{"d_model": 128, "head_dim": 64, "vocab_size": 1024, "norm_eps": 1e-05, "positions": "rope", "parallel_block": false, "init": "normal", "weight_decay": 0.0094, "seq_len": 1024, "dataset": "wikipedia_en"}
Each number is 50 + 12 x the weight over its row's rms, rounded and kept within 0 to 99. Layers, rows and columns count from 0. The size before them is the row's rms in percent of the matrix's.

# layer 11 attention query, 192x128, rms 0.207, rows 0-54, columns 0-63
078:70 53 50 48 43 52 70 53 58 31 45 40 66 38 42 48 49 50 48 46 53 37 36 58 38 62 50 45 45 52 41 49 49 36 34 30 46 35 55 47 47 43 44 52 58 84 38 47 68 52 64 57 49 50 59 54 56 63 51 37 59 69 51 31
073:78 34 45 49 27 63 44 67 40 35 56 32 34 59 62 54 35 44 44 45 29 62 64 51 64 34 62 62 52 27 39 54 44 54 38 47 39 49 50 36 41 37 51 48 64 49 70 43 43 28 52 41 38 64 39 82 51 43 37 44 49 50 33 43
088:61 50 53 44 51 65 62 55 41 46 49 37 52 44 46 35 45 43 44 45 45 40 36 51 45 61 46 60 51 38 46 51 43 44 37 50 54 36 48 53 43 53 40 28 47 63 45 41 70 30 57 38 55 40 44 60 65 59 33 27 57 44 37 45
071:45 50 48 61 57 57 34 39 49 52 33 39 34 55 42 46 31 25 54 68 47 47 62 54 62 51 77 81 60 22 28 41 58 42 50 59 66 48 46 44 43 59 73 49 62 67 50 37 36 33 69 34 48 26 43 46 38 36 52 51 62 52 60 46
085:37 35 51 38 41 27 52 41 52 30 44 41 37 62 66 59 64 59 66 29 57 58 58 35 49 55 39 64 56 41 61 49 29 64 65 46 57 47 50 71 51 40 53 51 72 47 58 35 48 52 31 62 54 44 52 52 60 38 49 59 44 25 49 47
071:51 31 39 51 64 43 73 37 37 55 35 60 42 66 18 26 46 72 42 49 49 54 53 49 39 54 28 34 33 60 62 51 54 70 53 41 47 67 58 33 44 58 53 58 43 64 64 52 50 56 45 76 54 65 36 71 72 44 49 56 53 47 45 56
074:54 58 50 67 60 48 47 49 60 67 44 72 42 56 52 62 63 56 48 35 45 48 57 46 46 41 31 30 33 72 67 53 50 62 48 56 38 47 41 65 38 33 39 55 39 44 46 71 50 60 59 45 55 54 35 45 81 51 67 53 57 37 69 46
076:51 46 57 51 46 62 68 54 67 41 59 26 56 50 40 62 58 57 52 45 50 55 44 44 52 72 50 48 56 39 57 57 56 49 40 40 49 60 37 59 65 52 64 43 58 64 32 34 63 22 67 35 41 43 52 47 51 51 58 26 58 49 62 32
075:29 47 38 55 36 56 51 53 50 55 40 65 65 61 52 63 58 44 42 55 41 51 54 40 35 53 72 49 63 41 52 70 74 47 60 46 35 81 53 66 50 46 38 54 37 46 51 62 41 60 80 32 36 72 60 51 40 43 82 28 54 43 61 62
092:51 53 68 35 45 50 59 65 46 47 57 64 77 17 42 33 49 55 15 31 44 43 50 39 46 51 37 39 39 67 36 64 59 57 31 48 46 38 52 45 25 46 34 44 34 46 25 58 57 68 57 55 50 70 46 68 57 47 66 44 47 59 34 59
081:51 34 81 53 44 40 56 46 48 42 48 36 48 78 57 45 48 58 50 59 54 31 51 62 35 48 57 65 68 29 46 35 43 65 59 45 45 51 57 43 50 52 53 38 56 49 59 38 69 47 49 61 46 38 52 42 38 58 19 40 22 58 37 57
086:73 47 53 45 44 44 26 63 55 35 41 55 50 56 60 47 49 46 61 36 49 57 60 52 54 43 33 67 49 58 52 42 34 60 72 41 61 42 36 39 40 40 51 41 61 40 53 59 12 71 39 78 63 63 39 31 47 49 53 48 50 46 41 57
089:68 29 36 38 63 33 52 42 29 49 68 40 41 62 51 36 41 53 60 48 59 67 39 54 42 69 44 44 30 40 59 41 47 51 47 58 54 36 65 42 69 58 66 54 56 60 58 35 58 34 57 59 65 62 52 50 58 52 18 49 49 62 53 42
084:43 56 33 85 37 62 64 42 39 71 85 44 40 55 43 56 47 52 64 45 44 71 40 35 55 54 25 61 66 49 63 35 36 30 59 44 57 50 59 51 79 63 58 54 48 55 59 52 52 55 53 38 67 50 72 38 54 44 50 54 39 53 71 45
085:55 39 38 49 50 67 55 67 78 46 57 38 66 50 50 43 59 53 68 68 52 47 48 43 50 51 34 41 58 38 56 72 64 62 55 40 72 46 65 55 49 51 59 37 47 40 59 48 55 44 37 24 60 45 38 42 28 51 18 56 30 22 50 66
080:54 57 66 39 60 44 46 56 41 49 35 30 41 48 63 57 50 49 70 54 48 33 77 50 63 38 77 59 47 39 53 28 63 53 60 46 45 51 40 63 37 56 39 56 58 52 53 42 52 35 43 55 59 33 54 57 29 45 22 68 35 38 35 48
090:44 65 47 54 50 74 50 46 57 67 65 54 57 20 33 52 48 52 59 58 36 55 46 16 44 48 66 35 32 58 59 18 45 58 34 49 48 51 57 40 58 66 44 66 52 63 50 45 65 58 57 30 40 39 50 63 71 44 41 65 63 55 36 47
083:28 61 74 45 56 50 50 48 36 51 48 24 52 61 55 48 41 56 54 50 51 67 58 49 55 76 38 77 67 42 44 36 48 51 67 62 58 48 52 63 54 60 34 49 43 41 44 60 66 53 57 60 80 40 62 44 57 49 39 61 38 56 57 69
096:54 54 24 57 48 49 31 43 44 36 34 43 48 35 52 59 57 49 75 56 53 44 61 62 63 57 58 53 60 39 68 52 47 31 56 53 57 61 44 63 58 49 59 47 53 54 57 51 39 43 37 62 36 53 71 33 61 61 56 27 83 54 57 46
092:45 32 40 28 41 31 51 64 54 39 56 71 61 58 54 41 40 45 21 50 45 60 57 54 27 48 44 23 27 66 37 46 72 43 50 59 27 39 66 56 54 19 39 65 47 48 56 70 58 51 62 42 58 72 44 62 40 47 62 48 54 58 50 56
092:33 61 54 42 64 78 56 57 33 59 51 55 26 44 47 32 59 43 39 59 56 48 47 41 59 58 45 71 44 51 63 45 52 33 51 65 60 48 53 42 43 80 46 57 50 60 53 22 38 72 64 33 73 64 45 44 63 33 53 54 48 45 58 42
110:66 52 56 57 89 57 62 60 63 38 57 46 38 58 62 45 30 50 36 53 59 40 62 65 43 34 55 60 80 54 55 48 27 48 57 49 57 40 50 52 58 54 47 33 71 49 49 45 26 39 49 64 41 27 40 50 40 42 45 55 52 50 56 66
105:60 79 42 35 40 51 38 35 46 46 48 54 40 58 53 44 55 28 71 40 52 45 67 69 46 45 43 15 53 67 43 47 66 42 59 59 36 51 62 18 51 47 47 42 45 34 42 42 44 52 52 68 38 67 47 46 38 47 64 56 40 43 35 53
096:61 52 31 44 31 55 40 41 52 45 57 55 61 36 45 32 62 56 63 41 71 31 45 45 33 70 76 49 60 39 63 70 58 38 43 59 20 69 49 48 52 44 38 67 51 69 54 48 60 67 32 50 46 51 40 54 50 79 67 34 56 56 64 47
092:55 39 57 47 44 61 45 43 49 65 50 62 64 45 57 59 38 55 34 69 35 55 35 41 48 42 69 59 43 63 42 47 38 75 49 37 08 55 48 55 49 46 56 58 35 36 54 62 55 69 63 30 24 34 52 53 55 40 43 72 64 51 40 53
096:63 52 47 36 63 61 60 47 51 54 56 35 53 54 65 55 56 46 51 58 47 47 73 52 32 79 63 40 48 82 47 58 55 47 61 55 46 44 55 50 38 48 59 41 42 47 41 42 66 54 59 45 35 48 58 57 46 44 41 46 44 50 45 33
085:36 40 83 49 51 59 48 71 55 41 58 41 67 58 46 43 50 36 82 34 68 54 57 51 40 34 72 53 30 47 41 48 41 58 55 70 34 28 52 48 40 27 64 56 47 56 71 41 67 46 59 51 52 50 53 38 55 56 50 49 33 63 26 33
118:43 60 43 67 39 60 50 59 47 67 55 67 50 32 40 42 76 64 54 55 61 38 49 56 45 36 35 39 59 53 44 57 32 37 45 47 65 68 52 74 65 44 59 59 29 46 47 43 35 47 53 50 46 51 48 54 33 43 51 57 30 46 66 58
103:65 61 42 52 54 53 50 29 45 63 50 42 62 39 57 57 57 54 74 70 43 58 59 49 54 58 66 54 46 49 61 50 44 27 58 54 40 47 54 43 60 41 38 58 44 38 35 66 54 70 57 50 64 60 71 23 85 46 83 59 49 27 39 55
105:38 44 67 50 55 75 54 54 81 40 34 51 57 47 62 56 58 49 25 63 48 61 59 55 59 34 44 44 44 49 50 58 44 64 47 69 40 39 38 42 29 67 45 47 65 60 40 61 56 63 42 58 32 49 38 51 66 41 53 58 57 38 24 39
111:47 65 51 56 57 59 53 35 31 46 43 12 40 46 54 55 63 33 60 54 59 62 37 68 71 57 20 38 67 53 44 55 51 64 57 41 59 47 58 34 47 48 37 57 66 49 31 44 85 43 59 57 58 36 52 52 62 80 56 47 48 49 46 59
093:58 44 49 47 44 58 28 46 49 42 30 56 39 58 60 49 65 46 63 33 36 51 43 49 38 59 62 59 31 56 21 46 49 59 64 33 41 52 44 63 58 47 37 48 30 67 33 67 47 60 47 66 13 27 49 37 52 70 73 25 64 51 55 62
099:62 60 33 53 33 34 47 61 62 52 47 66 40 33 47 65 48 36 68 57 42 65 53 59 30 55 71 26 52 63 57 30 54 49 56 48 41 49 31 50 66 36 20 53 45 67 31 64 46 60 37 58 38 49 30 55 32 51 45 46 64 54 58 56
110:59 40 46 53 48 59 45 35 43 54 59 58 59 43 41 47 57 44 59 35 61 41 77 50 48 35 63 23 57 51 44 51 67 42 48 51 42 74 67 54 57 41 48 44 60 63 32 47 68 65 53 11 47 66 48 71 26 45 58 53 42 61 35 36
100:76 50 69 35 47 66 50 68 25 50 50 63 53 33 56 38 46 44 38 35 44 50 45 48 59 48 55 36 59 54 45 30 49 47 53 41 50 33 50 55 72 63 29 53 61 33 31 56 53 53 50 52 53 66 41 59 61 46 26 55 42 52 60 71
102:27 55 37 46 43 59 43 52 73 57 67 41 44 50 51 54 39 57 55 60 40 61 47 33 32 65 25 49 36 41 40 37 55 70 36 35 36 61 66 53 57 42 47 58 44 23 38 38 65 57 52 45 50 29 59 41 72 55 56 65 55 47 63 47
100:27 41 50 65 62 57 53 63 39 51 49 62 60 73 40 51 61 57 32 55 53 59 53 44 30 42 69 57 66 46 48 33 37 56 50 47 67 54 37 47 40 40 41 43 37 69 48 41 59 24 75 54 35 59 68 67 30 53 61 43 52 42 52 46
097:37 72 46 36 70 49 47 48 56 47 39 44 42 28 54 50 43 45 51 46 35 54 60 56 52 39 51 48 58 37 58 31 42 36 56 69 37 24 67 60 66 66 47 37 35 59 33 59 46 63 42 38 38 35 57 58 54 51 49 44 52 55 58 51
109:58 44 37 51 65 71 56 50 50 67 58 44 33 39 40 48 40 53 50 53 54 61 49 55 42 63 30 33 33 30 38 36 56 72 29 79 75 49 45 35 52 53 37 43 59 49 51 52 45 51 56 53 51 48 50 58 62 64 35 45 32 49 53 56
093:49 71 55 60 36 48 50 48 48 77 66 39 50 52 41 57 55 50 72 25 57 50 47 47 45 31 59 45 28 63 34 49 32 49 55 31 30 70 47 46 41 63 64 44 49 68 66 43 42 29 61 46 56 36 45 57 49 55 49 38 41 53 59 42
110:27 41 45 48 48 46 30 36 21 47 65 50 55 60 43 63 59 46 48 42 53 69 51 65 55 60 46 46 41 49 60 35 43 61 45 60 65 47 70 72 56 60 63 46 39 65 50 41 41 40 54 55 62 67 75 52 36 63 44 58 14 38 36 36
095:74 55 55 42 34 35 52 60 40 45 21 52 71 49 43 70 55 51 54 53 38 63 58 47 32 53 42 20 51 59 35 41 50 47 38 51 58 62 36 55 51 44 49 46 42 66 66 36 32 50 38 42 59 42 50 51 45 43 59 59 58 55 43 40
111:40 39 40 42 59 61 51 49 64 51 51 48 61 49 58 54 38 69 26 64 48 34 41 45 65 33 39 63 24 50 47 61 71 44 51 49 43 58 42 79 41 35 60 42 43 46 50 69 25 39 55 55 53 72 41 35 50 61 45 62 60 44 51 44
103:41 43 36 36 33 48 70 51 43 52 42 52 48 44 67 61 57 53 64 61 56 50 30 47 45 37 32 58 45 33 51 49 49 50 64 66 65 52 30 45 51 52 48 41 40 54 63 40 52 37 63 55 57 56 40 61 69 63 18 40 39 47 34 54
104:37 55 30 55 66 56 21 48 67 46 55 74 31 59 59 39 51 40 59 51 41 50 47 47 51 53 49 68 68 59 45 44 52 64 61 48 43 54 45 57 48 52 43 37 49 54 35 62 73 54 25 50 56 33 57 63 19 50 42 42 56 82 50 38
105:36 63 66 46 46 62 54 64 48 51 44 72 59 57 41 51 46 46 28 41 45 61 56 56 42 42 39 62 55 45 55 49 56 54 52 54 32 51 37 54 64 60 48 42 58 40 37 41 51 30 36 29 56 56 46 54 48 46 57 61 61 42 56 50
106:53 63 45 62 53 52 45 44 65 49 74 51 25 56 36 44 53 62 42 44 47 25 74 41 32 42 54 32 57 77 34 61 38 43 55 41 32 52 51 47 55 41 54 45 37 66 34 67 40 63 41 53 62 52 46 52 38 56 67 70 55 38 59 54
091:69 32 61 61 41 56 30 54 55 39 70 43 54 54 49 48 45 61 37 57 54 35 72 60 45 40 46 36 64 69 48 57 78 34 38 42 67 55 38 42 63 39 49 46 48 72 57 52 60 36 54 52 50 52 63 71 47 68 83 38 57 74 53 51
089:61 47 30 36 69 69 21 55 68 49 58 51 57 38 55 44 53 58 49 26 46 60 47 33 42 69 37 57 41 37 40 57 35 58 25 58 09 44 29 39 45 70 47 58 60 24 53 49 50 43 35 50 39 59 49 55 61 49 51 67 67 40 56 70
113:43 35 52 60 45 47 65 45 56 49 64 56 62 62 48 60 43 60 59 55 57 41 68 38 23 52 41 50 47 54 48 60 60 40 46 61 33 65 36 57 48 34 69 54 36 52 64 45 53 55 54 29 38 44 47 59 51 39 44 46 35 45 22 32
120:30 57 41 65 51 68 30 68 33 37 64 46 41 45 37 26 58 70 23 58 68 47 38 48 61 55 34 57 28 41 45 44 28 57 44 61 59 56 37 67 42 48 55 29 42 55 62 55 77 52 52 27 47 65 54 38 51 55 47 53 41 45 33 53
121:26 54 57 61 40 71 60 48 36 47 56 57 60 52 49 52 59 36 42 62 53 45 20 64 55 47 34 60 62 58 52 46 44 35 46 52 52 57 48 45 27 65 35 45 54 28 52 43 25 48 45 22 39 45 47 60 55 65 43 56 68 39 51 59
113:46 27 71 46 47 42 55 53 64 57 55 75 61 40 28 54 45 47 46 52 43 47 41 60 66 52 55 37 64 63 55 46 70 71 55 49 40 47 55 42 38 63 75 69 54 27 56 32 55 64 82 46 34 56 54 76 57 39 51 38 78 43 45 54
111:52 41 33 48 62 31 41 49 53 50 43 62 60 41 44 58 48 32 65 64 50 55 65 38 35 34 65 48 49 54 57 69 29 41 60 57 31 59 70 47 47 16 53 52 48 44 52 49 33 38 61 30 51 41 55 41 34 47 55 56 47 48 34 41
104:76 41 56 47 65 59 23 56 55 44 61 57 42 63 43 58 58 58 40 39 52 50 56 16 36 61 73 68 54 52 58 55 49 54 48 41 40 56 52 41 35 68 41 52 46 50 39 40 48 62 43 54 51 48 35 65 62 42 46 54 58 52 62 21
# layer 11 attention key, 192x128, rms 0.219, rows 0-53, columns 0-63
072:23 70 34 69 59 45 54 45 65 45 55 63 39 69 42 30 71 44 68 49 28 50 48 42 58 67 54 41 50 76 47 41 49 41 80 48 33 60 53 39 45 41 53 76 37 53 48 63 74 46 64 43 33 58 58 69 54 43 49 60 28 52 30 54
062:56 47 46 80 44 44 65 36 51 41 53 33 51 54 27 55 40 31 72 64 37 37 32 58 58 55 48 58 65 54 55 64 43 39 58 58 39 46 50 57 49 54 63 47 40 57 59 51 48 47 41 45 67 40 46 54 43 68 65 40 38 79 76 37
066:26 82 35 68 62 57 46 45 57 63 52 61 24 47 49 32 59 53 60 46 42 36 59 68 46 57 58 32 62 52 35 25 64 43 65 45 22 53 61 45 41 46 36 40 58 38 35 42 52 46 50 62 59 61 55 47 55 62 63 58 39 49 48 43
077:61 63 52 61 29 34 57 37 42 37 65 22 56 55 56 49 50 33 55 33 59 35 77 70 41 34 64 44 69 56 63 64 56 62 49 53 55 29 50 84 65 65 36 49 30 69 50 53 69 36 54 61 51 32 44 62 50 47 48 43 44 75 46 52
069:46 40 50 51 49 64 59 36 55 64 30 40 58 64 43 42 27 55 38 63 59 70 25 73 40 54 52 72 59 47 57 48 72 62 49 45 50 59 44 46 29 32 48 57 54 30 61 54 61 59 60 52 66 53 37 56 39 50 38 55 82 66 46 53
080:53 59 67 37 41 36 60 63 57 46 57 79 50 38 42 70 48 53 32 51 37 48 45 25 46 51 36 33 44 34 47 37 33 48 45 44 76 47 28 52 45 29 53 49 69 41 34 43 53 58 61 31 56 51 52 41 43 63 54 71 44 41 46 68
078:31 70 58 40 76 70 40 57 47 67 42 70 39 52 48 39 65 65 53 68 47 43 40 44 56 73 38 56 56 55 32 45 60 45 54 59 35 57 54 26 45 40 53 45 62 34 51 50 62 58 38 38 30 52 59 55 47 53 44 57 43 48 49 59
076:46 74 56 37 61 58 62 39 59 47 29 55 58 47 41 48 57 35 66 61 32 60 58 41 54 54 55 37 64 62 33 34 42 38 80 68 42 55 57 41 41 53 46 49 53 33 63 64 38 59 66 53 61 47 49 61 53 59 53 45 48 47 58 58
078:55 66 49 43 71 61 62 32 72 34 62 57 34 60 38 31 67 42 41 48 34 49 63 50 42 45 41 40 29 54 44 28 44 49 48 48 37 57 58 39 57 66 44 48 63 37 34 51 52 46 56 51 56 60 48 51 55 22 44 58 31 45 45 29
075:34 67 56 50 69 42 49 62 53 61 52 48 28 33 41 54 66 64 59 47 34 41 48 55 49 51 57 34 39 49 52 36 58 44 64 37 49 70 42 61 65 57 58 57 61 59 30 61 57 40 62 38 41 46 49 54 42 53 66 41 50 51 43 44
078:81 59 53 52 27 22 55 56 52 46 31 61 58 50 64 68 48 46 52 31 56 49 44 45 35 38 37 68 55 48 60 53 68 41 52 51 69 45 39 51 36 57 36 52 56 58 45 51 47 43 44 42 51 50 71 38 63 54 60 55 51 55 73 59
079:39 52 50 52 61 47 38 63 44 70 08 38 43 44 56 45 50 55 21 60 59 41 42 43 40 53 24 75 59 36 52 69 42 56 32 44 75 41 53 61 47 37 69 70 59 40 52 76 43 55 50 42 45 31 34 54 36 71 54 47 49 68 54 31
089:28 32 52 59 53 43 40 62 60 35 45 56 45 45 51 56 59 54 68 43 60 60 45 56 59 66 47 38 58 60 59 55 37 57 66 48 57 60 43 57 50 28 33 57 52 53 57 58 41 43 58 55 70 36 51 58 33 66 46 32 44 51 36 58
074:65 24 47 57 36 38 63 33 58 28 63 28 58 77 57 54 41 48 53 43 49 50 64 51 38 48 71 67 60 46 62 51 63 47 56 49 49 40 74 51 55 47 68 43 61 54 44 46 73 40 43 90 69 36 43 38 62 33 55 48 49 55 50 60
085:58 23 24 61 35 41 61 50 57 34 68 40 47 39 47 46 49 38 63 33 44 53 35 68 46 48 55 62 55 42 45 62 63 45 30 44 47 43 48 45 66 62 38 52 32 55 25 64 54 49 41 61 49 65 57 53 46 64 62 37 55 39 42 57
081:57 50 37 62 44 57 39 78 58 56 50 65 42 44 53 55 32 69 54 52 55 45 47 60 56 43 51 51 61 42 64 53 73 51 46 67 57 43 29 53 40 29 28 35 31 50 40 49 44 54 51 43 52 58 63 49 22 17 53 46 59 47 63 37
083:44 36 45 60 52 35 51 46 53 35 56 35 56 26 50 39 43 40 60 69 47 67 41 66 85 55 65 41 29 50 58 53 43 43 46 72 58 41 58 46 34 37 53 49 50 59 39 37 40 31 36 65 47 58 61 53 37 41 64 42 64 38 47 55
093:78 39 62 59 49 19 67 43 58 47 70 29 70 60 49 62 36 45 44 28 29 56 75 51 39 46 66 47 53 43 72 54 54 56 65 45 45 47 37 47 65 52 46 55 39 56 61 45 65 30 58 60 64 51 56 37 58 46 44 44 58 71 62 54
100:50 56 49 56 60 77 48 57 43 50 51 57 28 50 38 28 50 48 47 54 39 56 42 38 41 58 64 49 22 50 65 42 51 74 57 33 08 60 51 54 54 67 52 69 39 52 28 60 57 62 52 55 57 26 62 38 32 63 61 54 35 59 55 37
095:45 81 68 44 46 75 25 52 18 60 63 53 49 41 52 63 42 47 59 44 40 44 45 44 45 41 38 43 54 53 43 60 55 48 68 31 51 56 67 68 65 63 56 48 40 53 38 44 58 56 60 39 54 48 49 57 58 37 42 61 34 45 54 40
088:62 35 45 63 41 59 39 40 67 40 63 38 49 52 40 79 14 59 77 48 55 71 64 48 59 61 49 41 40 53 71 61 34 61 61 51 45 21 46 62 57 64 49 57 21 67 57 50 52 40 47 52 48 44 43 50 65 39 55 43 37 50 52 29
101:58 35 50 61 48 52 45 49 52 49 30 43 69 34 51 52 29 37 59 57 74 58 44 46 42 60 61 49 47 56 37 68 64 47 40 43 40 43 52 55 44 43 36 70 48 80 61 63 59 49 65 45 58 49 52 52 60 56 62 29 71 65 45 28
091:36 32 49 56 53 58 53 62 45 40 35 69 60 40 48 54 43 52 12 56 45 59 62 29 13 33 52 55 39 59 58 54 43 68 36 52 52 63 60 52 64 55 50 39 40 49 55 47 32 60 58 31 55 60 65 56 52 49 56 41 62 55 60 57
095:30 62 56 53 56 57 63 56 55 52 72 50 54 45 30 53 69 72 45 46 56 51 39 40 48 54 57 16 54 82 27 56 38 64 74 36 44 74 65 43 39 41 40 58 48 57 51 47 53 64 71 46 60 45 48 50 39 48 35 46 51 43 43 35
094:43 61 66 50 49 53 51 63 59 49 59 55 72 44 40 55 37 46 49 44 46 62 61 64 14 49 55 55 53 42 54 39 45 38 61 55 48 80 68 76 38 46 47 40 47 71 35 54 34 37 43 48 43 49 37 43 41 17 30 55 75 55 43 58
108:54 47 69 45 37 42 57 33 60 45 56 32 29 69 47 61 31 49 64 19 45 52 46 56 58 63 64 72 67 43 63 45 62 47 77 52 33 31 57 34 44 43 61 47 27 40 70 43 50 49 47 81 53 42 67 60 53 46 45 29 51 63 61 50
097:65 52 73 39 30 68 55 20 44 42 28 33 53 32 41 45 48 36 53 40 59 69 48 60 45 71 37 67 46 40 48 51 62 56 55 58 44 47 27 72 39 65 43 47 44 35 38 61 78 48 44 60 42 57 50 40 62 62 61 29 48 62 64 48
106:72 60 58 21 56 56 50 46 52 64 62 42 54 39 62 50 44 39 48 59 38 51 36 63 44 52 49 64 49 42 48 24 55 50 30 63 49 44 48 49 34 48 37 54 42 28 65 53 56 62 60 39 48 17 39 40 65 49 41 50 51 41 56 38
103:44 46 47 39 40 68 50 53 52 67 79 56 41 42 44 51 66 51 36 53 44 62 52 67 43 64 72 31 41 44 52 53 51 43 58 63 70 77 49 55 61 50 49 55 40 46 40 61 54 55 49 66 48 70 34 70 49 33 40 60 47 60 49 52
092:55 43 40 52 61 38 65 39 51 56 37 42 70 41 32 28 19 52 58 63 48 62 56 44 71 56 60 43 41 48 47 39 41 53 26 63 64 57 51 59 61 68 67 66 61 51 71 69 54 57 59 56 40 60 47 49 48 68 51 66 71 42 50 60
113:37 50 44 45 60 43 36 58 26 38 42 80 61 67 51 59 60 71 32 57 42 67 50 20 26 42 55 28 42 51 60 44 70 62 53 44 38 64 47 51 48 64 54 47 56 38 50 56 34 54 52 46 50 86 66 38 39 58 64 65 50 43 66 55
097:46 36 34 59 51 46 42 57 64 58 50 58 86 45 37 70 68 46 53 58 55 50 58 25 47 53 45 37 53 40 53 49 43 45 31 49 43 79 48 50 52 50 44 40 40 35 63 64 23 76 66 30 45 32 45 58 41 71 57 76 45 55 45 48
100:33 51 48 48 31 55 47 72 31 59 55 59 53 59 59 44 60 54 47 78 46 49 40 42 37 12 37 42 56 46 58 53 40 68 74 36 53 54 67 45 43 65 40 41 30 48 62 49 40 60 43 48 65 73 53 48 42 78 53 67 46 34 43 40
115:46 47 65 31 50 44 55 42 73 48 58 51 44 46 60 48 69 51 68 32 60 38 61 57 72 72 57 83 59 51 56 46 45 51 62 52 43 29 37 61 33 57 59 44 55 35 56 21 50 33 47 77 58 43 56 46 53 34 58 37 25 30 57 53
105:43 58 56 51 48 33 28 64 47 54 61 30 46 55 41 35 47 37 36 47 55 40 33 42 46 65 39 61 55 65 53 55 24 42 51 41 38 30 61 53 67 47 65 49 57 55 42 33 42 30 45 71 44 63 63 38 52 47 54 28 34 55 43 49
106:52 47 55 67 42 53 53 52 49 31 57 74 53 29 43 50 63 46 33 51 72 70 51 49 33 36 56 28 53 77 38 43 45 60 35 31 64 70 56 56 60 66 49 61 51 54 57 55 47 67 52 29 47 50 31 57 54 35 52 60 71 44 66 57
102:61 37 48 21 62 45 56 32 52 67 46 41 48 61 64 58 39 41 52 57 62 42 47 60 57 55 49 76 53 29 48 54 51 41 35 54 51 36 61 56 47 67 44 59 51 56 44 58 47 39 52 41 38 43 61 66 41 31 48 40 48 41 65 56
093:36 46 55 70 62 57 41 57 35 45 41 60 55 56 39 60 57 51 35 51 51 34 35 40 73 70 45 32 33 54 44 49 46 49 61 45 19 50 47 39 59 44 51 53 50 36 70 55 54 44 40 30 51 50 63 54 44 43 70 35 49 46 46 42
104:45 24 31 44 60 41 65 54 68 53 46 40 49 51 61 35 47 21 54 32 41 81 51 36 57 62 42 33 45 45 53 48 46 38 44 41 44 45 71 47 53 53 49 53 89 62 52 49 49 46 59 53 49 39 55 50 47 37 49 54 41 35 44 46
117:36 77 25 47 63 39 52 57 41 42 42 52 39 60 47 54 29 34 38 51 40 51 42 44 41 40 65 17 25 27 37 57 57 60 31 45 62 67 57 60 63 52 58 30 42 50 38 64 58 60 51 25 54 47 48 63 46 45 69 51 42 45 58 35
117:42 56 47 58 28 59 51 55 42 50 33 65 48 50 52 54 45 53 38 50 47 66 47 47 45 36 28 31 58 45 42 52 47 34 38 46 45 74 48 36 29 47 30 47 55 65 46 59 56 64 35 27 62 51 49 47 34 44 67 62 56 45 43 43
109:70 53 70 66 39 26 31 52 62 42 37 47 70 40 42 62 52 65 62 48 51 34 55 55 53 50 40 47 67 37 40 53 36 53 40 45 17 57 55 59 54 37 59 54 65 63 72 63 67 62 47 59 51 42 52 53 56 54 53 36 42 54 47 41
093:65 40 22 48 35 62 47 43 66 44 57 40 59 37 43 45 59 37 54 41 53 58 53 48 75 48 55 62 58 46 46 69 48 47 29 21 50 72 64 61 73 50 55 57 66 54 51 49 53 44 25 57 66 47 33 37 55 56 34 46 51 58 47 55
110:22 69 47 74 45 63 51 51 39 32 30 66 52 49 59 29 41 60 55 57 39 34 64 44 48 27 42 35 37 45 52 61 47 28 37 55 63 64 27 58 49 57 59 50 56 63 66 52 57 51 39 60 38 46 49 27 21 57 50 71 54 35 26 61
096:51 41 36 78 51 41 51 67 52 44 80 51 39 26 49 50 48 36 39 50 64 37 35 63 52 55 52 49 64 63 47 39 34 35 40 48 41 42 45 62 53 46 46 67 02 32 28 48 45 35 42 47 53 64 44 47 45 34 53 54 44 53 62 55
117:50 71 54 57 63 49 52 45 62 65 51 42 46 50 60 58 51 44 56 62 50 55 67 66 52 55 67 44 64 27 39 54 43 60 48 40 46 33 66 41 48 64 52 41 57 43 12 43 33 48 57 43 37 26 36 43 60 36 54 66 55 42 33 59
100:36 46 54 54 38 43 65 55 46 49 22 48 62 52 35 58 25 32 34 48 32 31 39 61 47 35 51 53 52 71 52 38 65 47 44 35 52 39 67 55 51 45 38 44 64 70 37 53 52 62 39 71 65 56 50 46 63 37 32 56 66 60 52 45
113:69 60 47 31 61 64 50 57 54 61 83 48 43 48 68 55 39 32 58 50 45 37 39 44 48 73 44 70 57 30 69 61 60 58 57 58 56 46 58 47 51 53 49 60 58 36 29 28 60 33 52 71 55 58 60 59 60 32 68 37 33 62 59 59
127:68 35 59 24 66 62 67 42 52 61 56 31 41 44 53 46 25 28 48 58 48 52 22 67 42 63 72 69 62 51 62 47 58 57 56 55 69 31 45 53 69 60 42 56 43 42 37 44 50 42 47 51 58 33 45 48 58 52 45 36 50 59 64 30
116:31 61 37 50 60 56 45 71 58 37 72 54 63 20 45 71 66 55 48 49 34 48 60 48 49 61 65 51 43 33 26 51 45 61 53 53 55 58 51 65 45 48 64 50 60 44 43 41 37 42 52 42 59 55 57 63 69 29 41 60 37 46 45 50
106:69 48 40 34 32 30 54 48 74 52 53 45 53 64 53 47 39 40 61 34 47 23 51 22 40 63 66 45 38 38 48 62 71 68 41 68 50 53 72 45 33 42 62 60 48 38 38 27 64 32 23 21 51 47 61 54 55 48 32 42 39 60 56 59
107:33 28 58 65 45 62 63 38 51 53 38 31 33 70 44 56 68 55 33 33 46 85 49 46 48 40 82 45 41 59 60 47 35 51 29 24 34 56 32 45 32 72 65 50 59 68 49 42 53 48 43 29 49 25 48 56 58 56 39 64 39 34 23 50
101:67 55 82 32 31 37 61 46 62 39 60 33 40 54 40 63 46 36 34 49 39 54 49 51 85 45 18 67 42 52 43 48 40 44 36 56 70 53 54 58 36 54 40 52 54 65 43 24 28 54 46 82 45 54 49 52 44 41 47 58 44 37 52 32
106:62 41 45 47 43 45 34 29 52 51 43 59 63 48 60 43 60 23 50 66 38 56 46 45 58 58 58 50 34 49 56 34 58 53 83 52 34 65 50 54 30 38 64 62 34 56 69 52 50 62 62 47 44 51 52 35 49 49 65 32 54 45 52 56